Part of a small language model's weights.
Size: 24 layers, width 256, vocabulary 8192, 23.1M parameters.
Architecture: rotary positions, no biases in attention or MLP, untied embeddings, normalized queries and keys, gated attention, exclusive self-attention, value residuals.
Each number is 500 + 40 x the weight over its row's rms, rounded and kept within 0 to 999. Layers, rows and columns count from 0. Numbers have three digits each. The size before them is the row's rms in percent of the matrix's.

# v: layer 6 attention value, 256x256, rms 0.222, rows 128-174, columns 64-127
# o: layer 6 attention output (transposed), 256x256, rms 0.212, rows 128-173, columns 64-127
v128 107:560516528445517532518520525522481504492505468476525468479580515504518579500451525480466507474513410526491461541412497564588577486476501526492490464471479469514442480475495440474479530414573538
o128 105:475453490409463494494467468482468589506481509428522556548467514544546498583543478503468476497505459491499537504494500505452571501507514478468537466441468456527479540536441485503461425508460535
v129 100:439506438548467492502517547532440500467504512567518576511484509535575527470490546421451392402518498480479541514482455501549450565532480532513579494527552484496498539564493521483561532478492420
o129 100:510510532553447548475380478496577458505476561549471527500467515553503502528496570453503423406532488493533496526540431503544494556574442499476478468499450550484546489475518445431423591460425569
v130 101:499519483482592472466602528507566493491390554532455518411494473545507569481464509478519552428528498536478470517458477542561466509545543502511487521533483478553494564505553437486505456495526500
o130 097:475432502464495528524575500514515507518585450518407446470511471527505436463558566420579463468456556442506502546503481483461479487524494455481586484460584510442512463456420516493498471518456540
v131 108:554502464478483505432441541519540507549496527483541481497500516496489565489478565451507493541582445450477503535437457458569479545531577552412423460502492451477563511471510471444440401520496436
o131 105:512506579439470502477541543542486503469427528478492506527525481557537517535488517492529536453490507470462460488527493525582530511537481425535526489564503484444422507507535431492453412529526567
v132 100:448451535518487503538506541491506460522535503463545536507485541530525471455506484502544468503494546567497432527493433452471518451542461503509538514523447519550539509478472529491503525515469464
o132 092:519530523580516534525450501508489500535484474541512493488502512476475528569538497595548467466515450484473557594533501506520554487498448529478478514454510456537520521594503521438424489549548536
v133 100:520506447545563537521489523574513486558442571484450500508438471497497488539536581481576447449583457462504514452477468526497536526479452494452463519571463552568560487514544486468516492576477494
o133 089:553464533486491485522478486478499478492467506495474472546509518539495537419547548443539502527584452490524471521465464500522448579521581484534506526561507531505472518522474482509524497584491492
v134 095:495505475430510478531506518553497560523454483497450567516457437557517437597455495498469447504550497479506498473469458503579512498466538572492505460531516522472496455560598473526461501463473584
o134 089:500517507461472489510427530458445528516505569473469609512468501568508531633554518489475488452475510537474505480477528535498497507443567526476481521525433485519495419464537473529531480489452520
v135 102:511515544458514533514455501474460487511458480567435490448475515434445516466419461539541557513517436451528562560535480551471518580463510449434541525435487515485475535521520501485503484470510545
o135 094:450498578474595434472460474506477490515494485486545559433555510412486530461525506521473465554453529523519488545501467463493524505428570410469488501546449462526557542492544539494522507498493512
v136 105:470516464523492562490526495486492583536495466498514526514519474494528461512524586501498429484477484523522485507473553494474583487509462514476545527512495558521514484487436539498513600461484574
o136 103:513468449504487567500457501456481524494498482468432535500495456526494458526451530535442428469538513381473530527482456493532472499477503564530517477514525547543469509530539517476547484475538600
v137 107:519530510510513525511465503492498479556487484460529474508525529504450522442465461532464552484506534471535492504459457613531467470525431495576492543545555567485502498406470506519488511508452412
o137 095:569432486487514526517477500495477466517494496439564544490454485502522519498508525486460538441535545481506546460504492534452512451514480449511511469493528543511488512509466521571509531540500537
v138 099:495492462447517455551531553518478493477478546491561508522559430559597487484560512496422564514467516535465461562555573459573485509494447529474388410530560558467500536466481517513495522566501478
o138 090:504500468511493462515463440451520542537501483569494511446440491502457431494486437526464502467516560466506471551517517522545484513435464510546578444465480517467573475499425523481502481515546480
v139 097:519527567493508502441529424510499530512537535489479529507529521526432539476495572519515554572527511526550529495470541455449530530470476454580472430525422509565509520487460473593456530471489482
o139 093:468459427492538481592506460560506453525530417498462530481524532377448535502487449506536496522541582543441511474508460521500506555554522402568497432466442407556498547532507527553534477508492506
v140 109:472401501551542486517488445445489506528560519584445529440498427495416465495484584432485518456471505462515599450482570514472554488514468409485449560564558528501558506508519524452479509511493492
o140 104:589558529491466533438608456509459526527477471504460480419436451527518548500458477471459534446494486534522514475514521527582488408465476460467521480514482559470520540530481493492535499507542512
v141 104:517450480494519472537484465526457548544526509543526528433492571549504590455567542500481525484549557463506563501509506517487536491437559535545408493521506470462484503469470492508510468523537481
o141 096:459580434458478511471519549528519510465466507490505512455553511544492471454533455462564543603549500480507442508497507519526484481475485538498509543420498547449530446369442495489553524499459505
v142 102:441514520480520494456507484542486533488561455508509508511495468525523514558453462461503481361472486466475434535502517478468459467471483475520568564438575608441523462446445494419496454439494498
o142 099:442486453407543548531473502506551486494513575511535556545547496469485443544510536461459524421511575503525451452499488499504501497539501452513511508442433443521526566465528527435485494522508497
v143 096:477521481423538476531520458504457446522553471490492515469506491499541512575458540499562499569524451471478427491503432455535492530513508524458508526490512487546484557521494472516569480487482505
o143 086:502622439461489546551510532450529526455470475480407478491480521472407466555489552575532481476510500540534479530503430517435406517554518488575539503527521513516528449486423449474475528513481476
v144 102:507473513454472636511489461536530463547526491497493456544480515548443522500465459441456447527551454510503521510473504534549516508431491485401534505485544515496545501505482544533553477577432472
o144 091:530487452489448487484480539532445509483463447518512518484572531503496511548487533546560530488523504497554447514528543528465500457457491503508423415513481489475507414468472464528538525538519502
v145 102:543449511582448498482424488506428522493517490463572538491484557571524502492499396513491499489520536519511439484478539533494491545490514380517496494472507525488406498536491521548479500540561489
o145 104:509472550471499554532496507485478510463486532569461469516441544556574543502527518515483505531475529475537568476461528494537543467446529573478508522477487530421565489504512531600520460568497469
v146 099:436555526469500524543488503514460474576517528450486464537502464453555479487550566547519486522487498477537485512472472590505500526551512468522524567475428544541446485491460513519477526408554468
o146 090:493494524503543505544413573484501411465488598442483489537458449437498522475508597461543456500484504506473557552444510529488455501522532457426468464469516418525509509498441450467484485508563552
v147 107:509559521477508516476512566453492448549499424515450529429537529525377463543469497530531536535442521522452524520483530516476469549506538500504476449536595477473507491451492470440506486538480492
o147 098:480506493477470512599506511568440504562488466506648506497510531552454445381518445457479514551440555567443483478537436521539535557515461503498487432506553481501539501472487467419513507438514449
v148 105:463444508548496546539463472452472519500503502565512417433498530469557436483533476515480559464503497491463523513491560521496458530461471428477503483555484522497474488456522523506463490469479506
o148 094:429445437533541493485467527476511475538479483436509490551479459422438458535488436497553487499468398549494513509432512516454477442536558480501501505488484496536547516533479544454420509579479472
v149 104:439430539392505563526428414482447485520500471534485538505552460470557508486506491506500446509465518533509531438565563475499540595543524506491481458514529439508527469552497494491462507509514465
o149 094:516608525512434485501367532519445552519506510552444484465491489547530550511489476519451488486438479490552546451483519546536580511534452509502492556515550502458556395477499544444524472482497479
v150 097:542484529504508543495453426470560476480580548501528515527461478494520498493487474497568471531479448463547480483474510516488492503502510392513570534518561518531413517415488510485508525489488419
o150 093:515489548533509447501529535566460466471474528518560535442497487504484461489554468559449517512539481471480518529378518594561482425581529547503435471510520570479480510488527474576475442492575443
v151 102:500478530530510418514607535531493428512465509430502550563440483493512504557539529520507510563494520480497533536567458461552516536485496473525488507473485515525521530527467461561473485516587545
o151 095:471497470529559582509503462503452485474522550415458460479487507478544551492465428469524542547531531480551470493601407438491500470541522407467507530436505474575582515485449482496475518521604467
v152 104:530512507512523517548489477492508468576501449501561486467530530462453420565421524493574548524479563474484424446532483492503480582518478390515482562517535485546472476541480460556551544537462444
o152 098:462525474491522449531510487482521456511449536526511474433459504502496469465488481563543503526513613542508522508556452543499489452577517468520479522533518560521478483481458501599542529453523484
v153 102:543474556497520448472496483515468440454513574513442510462521488492520531384495551462455577565472545452540485519455421502513512493540545509535490521530475563466502462565447528475493419593467425
o153 095:543529591505520461525462482542499562486530508482502488476467437515500564486494450503520545548553515451522539563571512513435499439514478503534495480500416528542525503504511536480503530529542512
v154 107:462542508514453481500524498497488454565587469495440527497526585467457493472513493462549493518530491526487494417535447550548569541395463520465497542506545452568538506459536498577544532472454512
o154 100:550466481490469506499491517524489520508553486505458481453583484532429446485494478470504477533456518540541497452510512506524548534583412537516505488517544430519511476459500464518400555414535482
v155 105:423527528492559555497511458486528531432485497514502460562536522528458512530526444454452484485570509542556444432460424486398587594470514436462493550446483443535454464552471468532487454486557446
o155 098:481501451468534531504492488473531404459510512545617416549541451531506540494495504579505471504491439447526492462443440526422495482486529487464500464484457493549514514495539477582466529497491507
v156 100:523508516450511477502571469472456527502465509470507482466527520564468550529492516465505596525437532423531447518511516423472487409407552537555470548470509462564497475478512473469501481513481561
o156 096:493543498504608471501533443550561455497463526525503529500505509497557546533608519482510530511516443498506458480529577463487506550493521543569498589488470447443558445484546421536591443496471451
v157 102:534465501476511530539409540500550570504460554551483505480510553532489474496515448463463458497591512532561462518476523493464548467497496493517494513504525546533483582503606538458574537557463440
o157 098:488489521540476485441559526476482534495459488610425503487490580521474540533461564460530427495508494483500561490486473470554494510566525478456452541528545521455535504484552506470541517531504556
v158 098:504543539571503471524529497486524464496490454483616481538561531472488486500489502430523537430456527517396531509541498484478498558531500503474495453500501470519505552395541525510596496420502513
o158 090:517504511516491458501539480491588541515518485485474491550465507472456459550554472442517525527529493444522521502503506574401474472444488553495538481425614423486510544508501545512500503543526486
v159 107:455562498401463520497476555502492496477423482508482455547399552473537486484418444533482484492462461491481522525495480496545424493493538458520514512506532518423494546507502451502502458479485522
o159 101:444475517533450510500555469480517481517516524484553503488476521485474438454480484425431521514529515457393514527447583467527568499535437477497551567544509471445488499496487491535418463461478456
v160 101:587469534493469524507534505525464506499483433501474528486465458487508474521522415566502465544473518556497553501473489531490414494519489455509541479537400519477499403516514554544502534544478442
o160 092:482512525507540434496556480526466579438540412451476509482496466537449472437532461507503481546537476495531504498457541492516548456514459551513491464417481472593460568492486469557538484451448492
v161 097:451489506481541451474454505515488566533554520450537471555550478459490482547572414488489477574528432524565461547566544443506472551511474495502493491464506531473509484444512556508405447434533561
o161 092:507518480474507576507481467537546495468435500581582514473493448482468489522498447454482581485491550539426501438470500446531458495474502482545463598472533491467536528529499463465540556539564470
v162 101:528502557516476529532498467539477483517484491446562497466538533561472543436512507517452502448561458479554506414513508500568495489491573458489475522552530488564499448540532455461488502457513480
o162 096:509502543477489434540537538492489514455501469464463473493431503511549501553452518551441476546424509544456488542536470487488439481548478566492485531439484499563518560510446466445520528500529512
v163 108:434500498451498458469492486466481589618457492455478486503490552539453463492483535489538447547515429547540558421482514534464503461495540475444486535481447375448486525583498550500453499478458475
o163 098:555506515481457504453432506515492429458484443510511500492587458518488535537499457541456483437538528531482448542499504518525510510397569546455411507546437501529574490528580475558561573459494496
v164 104:443447557505524475480432493517534552498436498575438476507530530519549541576573464448496546498504468555512521453535556472444473528535538455465579513486454524517515491530499381575482513455566522
o164 096:463556465500517626442427490563481509528490531551498491558507511528487480579530476481489539500505524431501507475519462487504473511428541521481576527473571506535521512492538532504470461548535506
v165 099:526508546493488549561411497559392504560480515499515524415547516508535546497524562470503528504500524506486497482502451512429484548511477522442497507457528476498478513524494432500477555548554527
o165 090:436511521420472525532390555513524455565566552512485510533397539443463552534521474537537511482528525475497541504490409541522465471581515560517534445423487546505473504485515498461506486545558571
v166 103:474461490520475547514513497554483471437474450511539480498484538514504571529516505454415516499498524470484525477472494468500506417485502455529546492442521534445451473463478556518480449464561416
o166 102:488512548542533581452532549600554510515523505564538521445452441535581572537487495491475475539453504478521497492559507509503473473474458432513469460414444503480532493539496512462537516439565522
v167 105:574478430495475456466444399514523487486513510448527524548481455472540554504486477459515547509512498513578516460472600538536513552498543495518458501555540522483547504491537554483479516501466547
o167 092:497537550491497584516514484465451390466504478481505469572510500513507534454577524476435504409530483536521535441532486503597488508503501548557482503527500547504565500485511538473483433533483528
v168 103:509529546524539508480525475494444493507506488488476482523579467497433544457461581534489440570477506526567466542480542391416558485467553504547536448496471478506562537514509521496460442464511410
o168 091:508477515471539504519534556471495453477493539563495517486476434468453462516550533497442548490532585540486489484491466458440562510495493473508578479555468460497529491499597437498543465466554548
v169 104:500451492491512506470487507563489500476508466484497502520494405479445500519550507483485496504447465466480483478418527465484459418519482517393506542516477550474529505469517563555526480517566419
o169 099:517415441562492471527498495549525452427491462520487463485432516481550566511492491486487486553524462511515439495474473416459503508467503530509494423444444535504451429552581524478494532498489423
v170 100:497543512425554452477512511509509409530520489440468540467436535550510441472488483446499493512517496511468470501520512521497457451522545569421549526492497519477499452580470508521516529509533514
o170 091:474507531515503513456528463530449516510442531532557555474436495566555523524490556530518498510485397531464524481548475529491612534494495566483477509558508442407504459532484466586509476478461538
v171 097:481535503391452556532543428470530564493510527526426461495496523547486511527453488518504480497479436475499535430545524538408555552546536505526440547525454409519484436539588461454488524514473491
o171 094:490535489523445457487538482503552397500501475436511466507529515538486457508427532507486451503514481529526517402518501498454531561486531503564419523516509562466464476536545513541461489483493521
v172 103:476518519501522530438493494533446437587443415493492533537499532506503579463495509498575429450486478447481445451490501461480553520483503481449518519478489453509496568469552508512534443497514478
o172 100:485495537421425554489541477616479552506460463431474604484435529511428536521489502518528494523518427512484493469476490558488566445496482435479510536501423459498555478496538439484522496483497512
v173 107:538531587563513496567434499546525527499508500523481468471463469510488403517513525470464507513454448476493528521523510585517487494452426511462512520521442527490484538510517521524483480505517550
o173 103:471517585512531467562470489486472557524480487502475503563483499489586520526524509593508530455504496542469508494502453534526546553518490508516442460430490514528417454491466440532558452487507492
v174 096:477485496498525428547463471502493529492497510514520468490554464558480516536509483497468474477502469546478504500512567542467491511482534513507480526489555476502454476537486526416451507511529525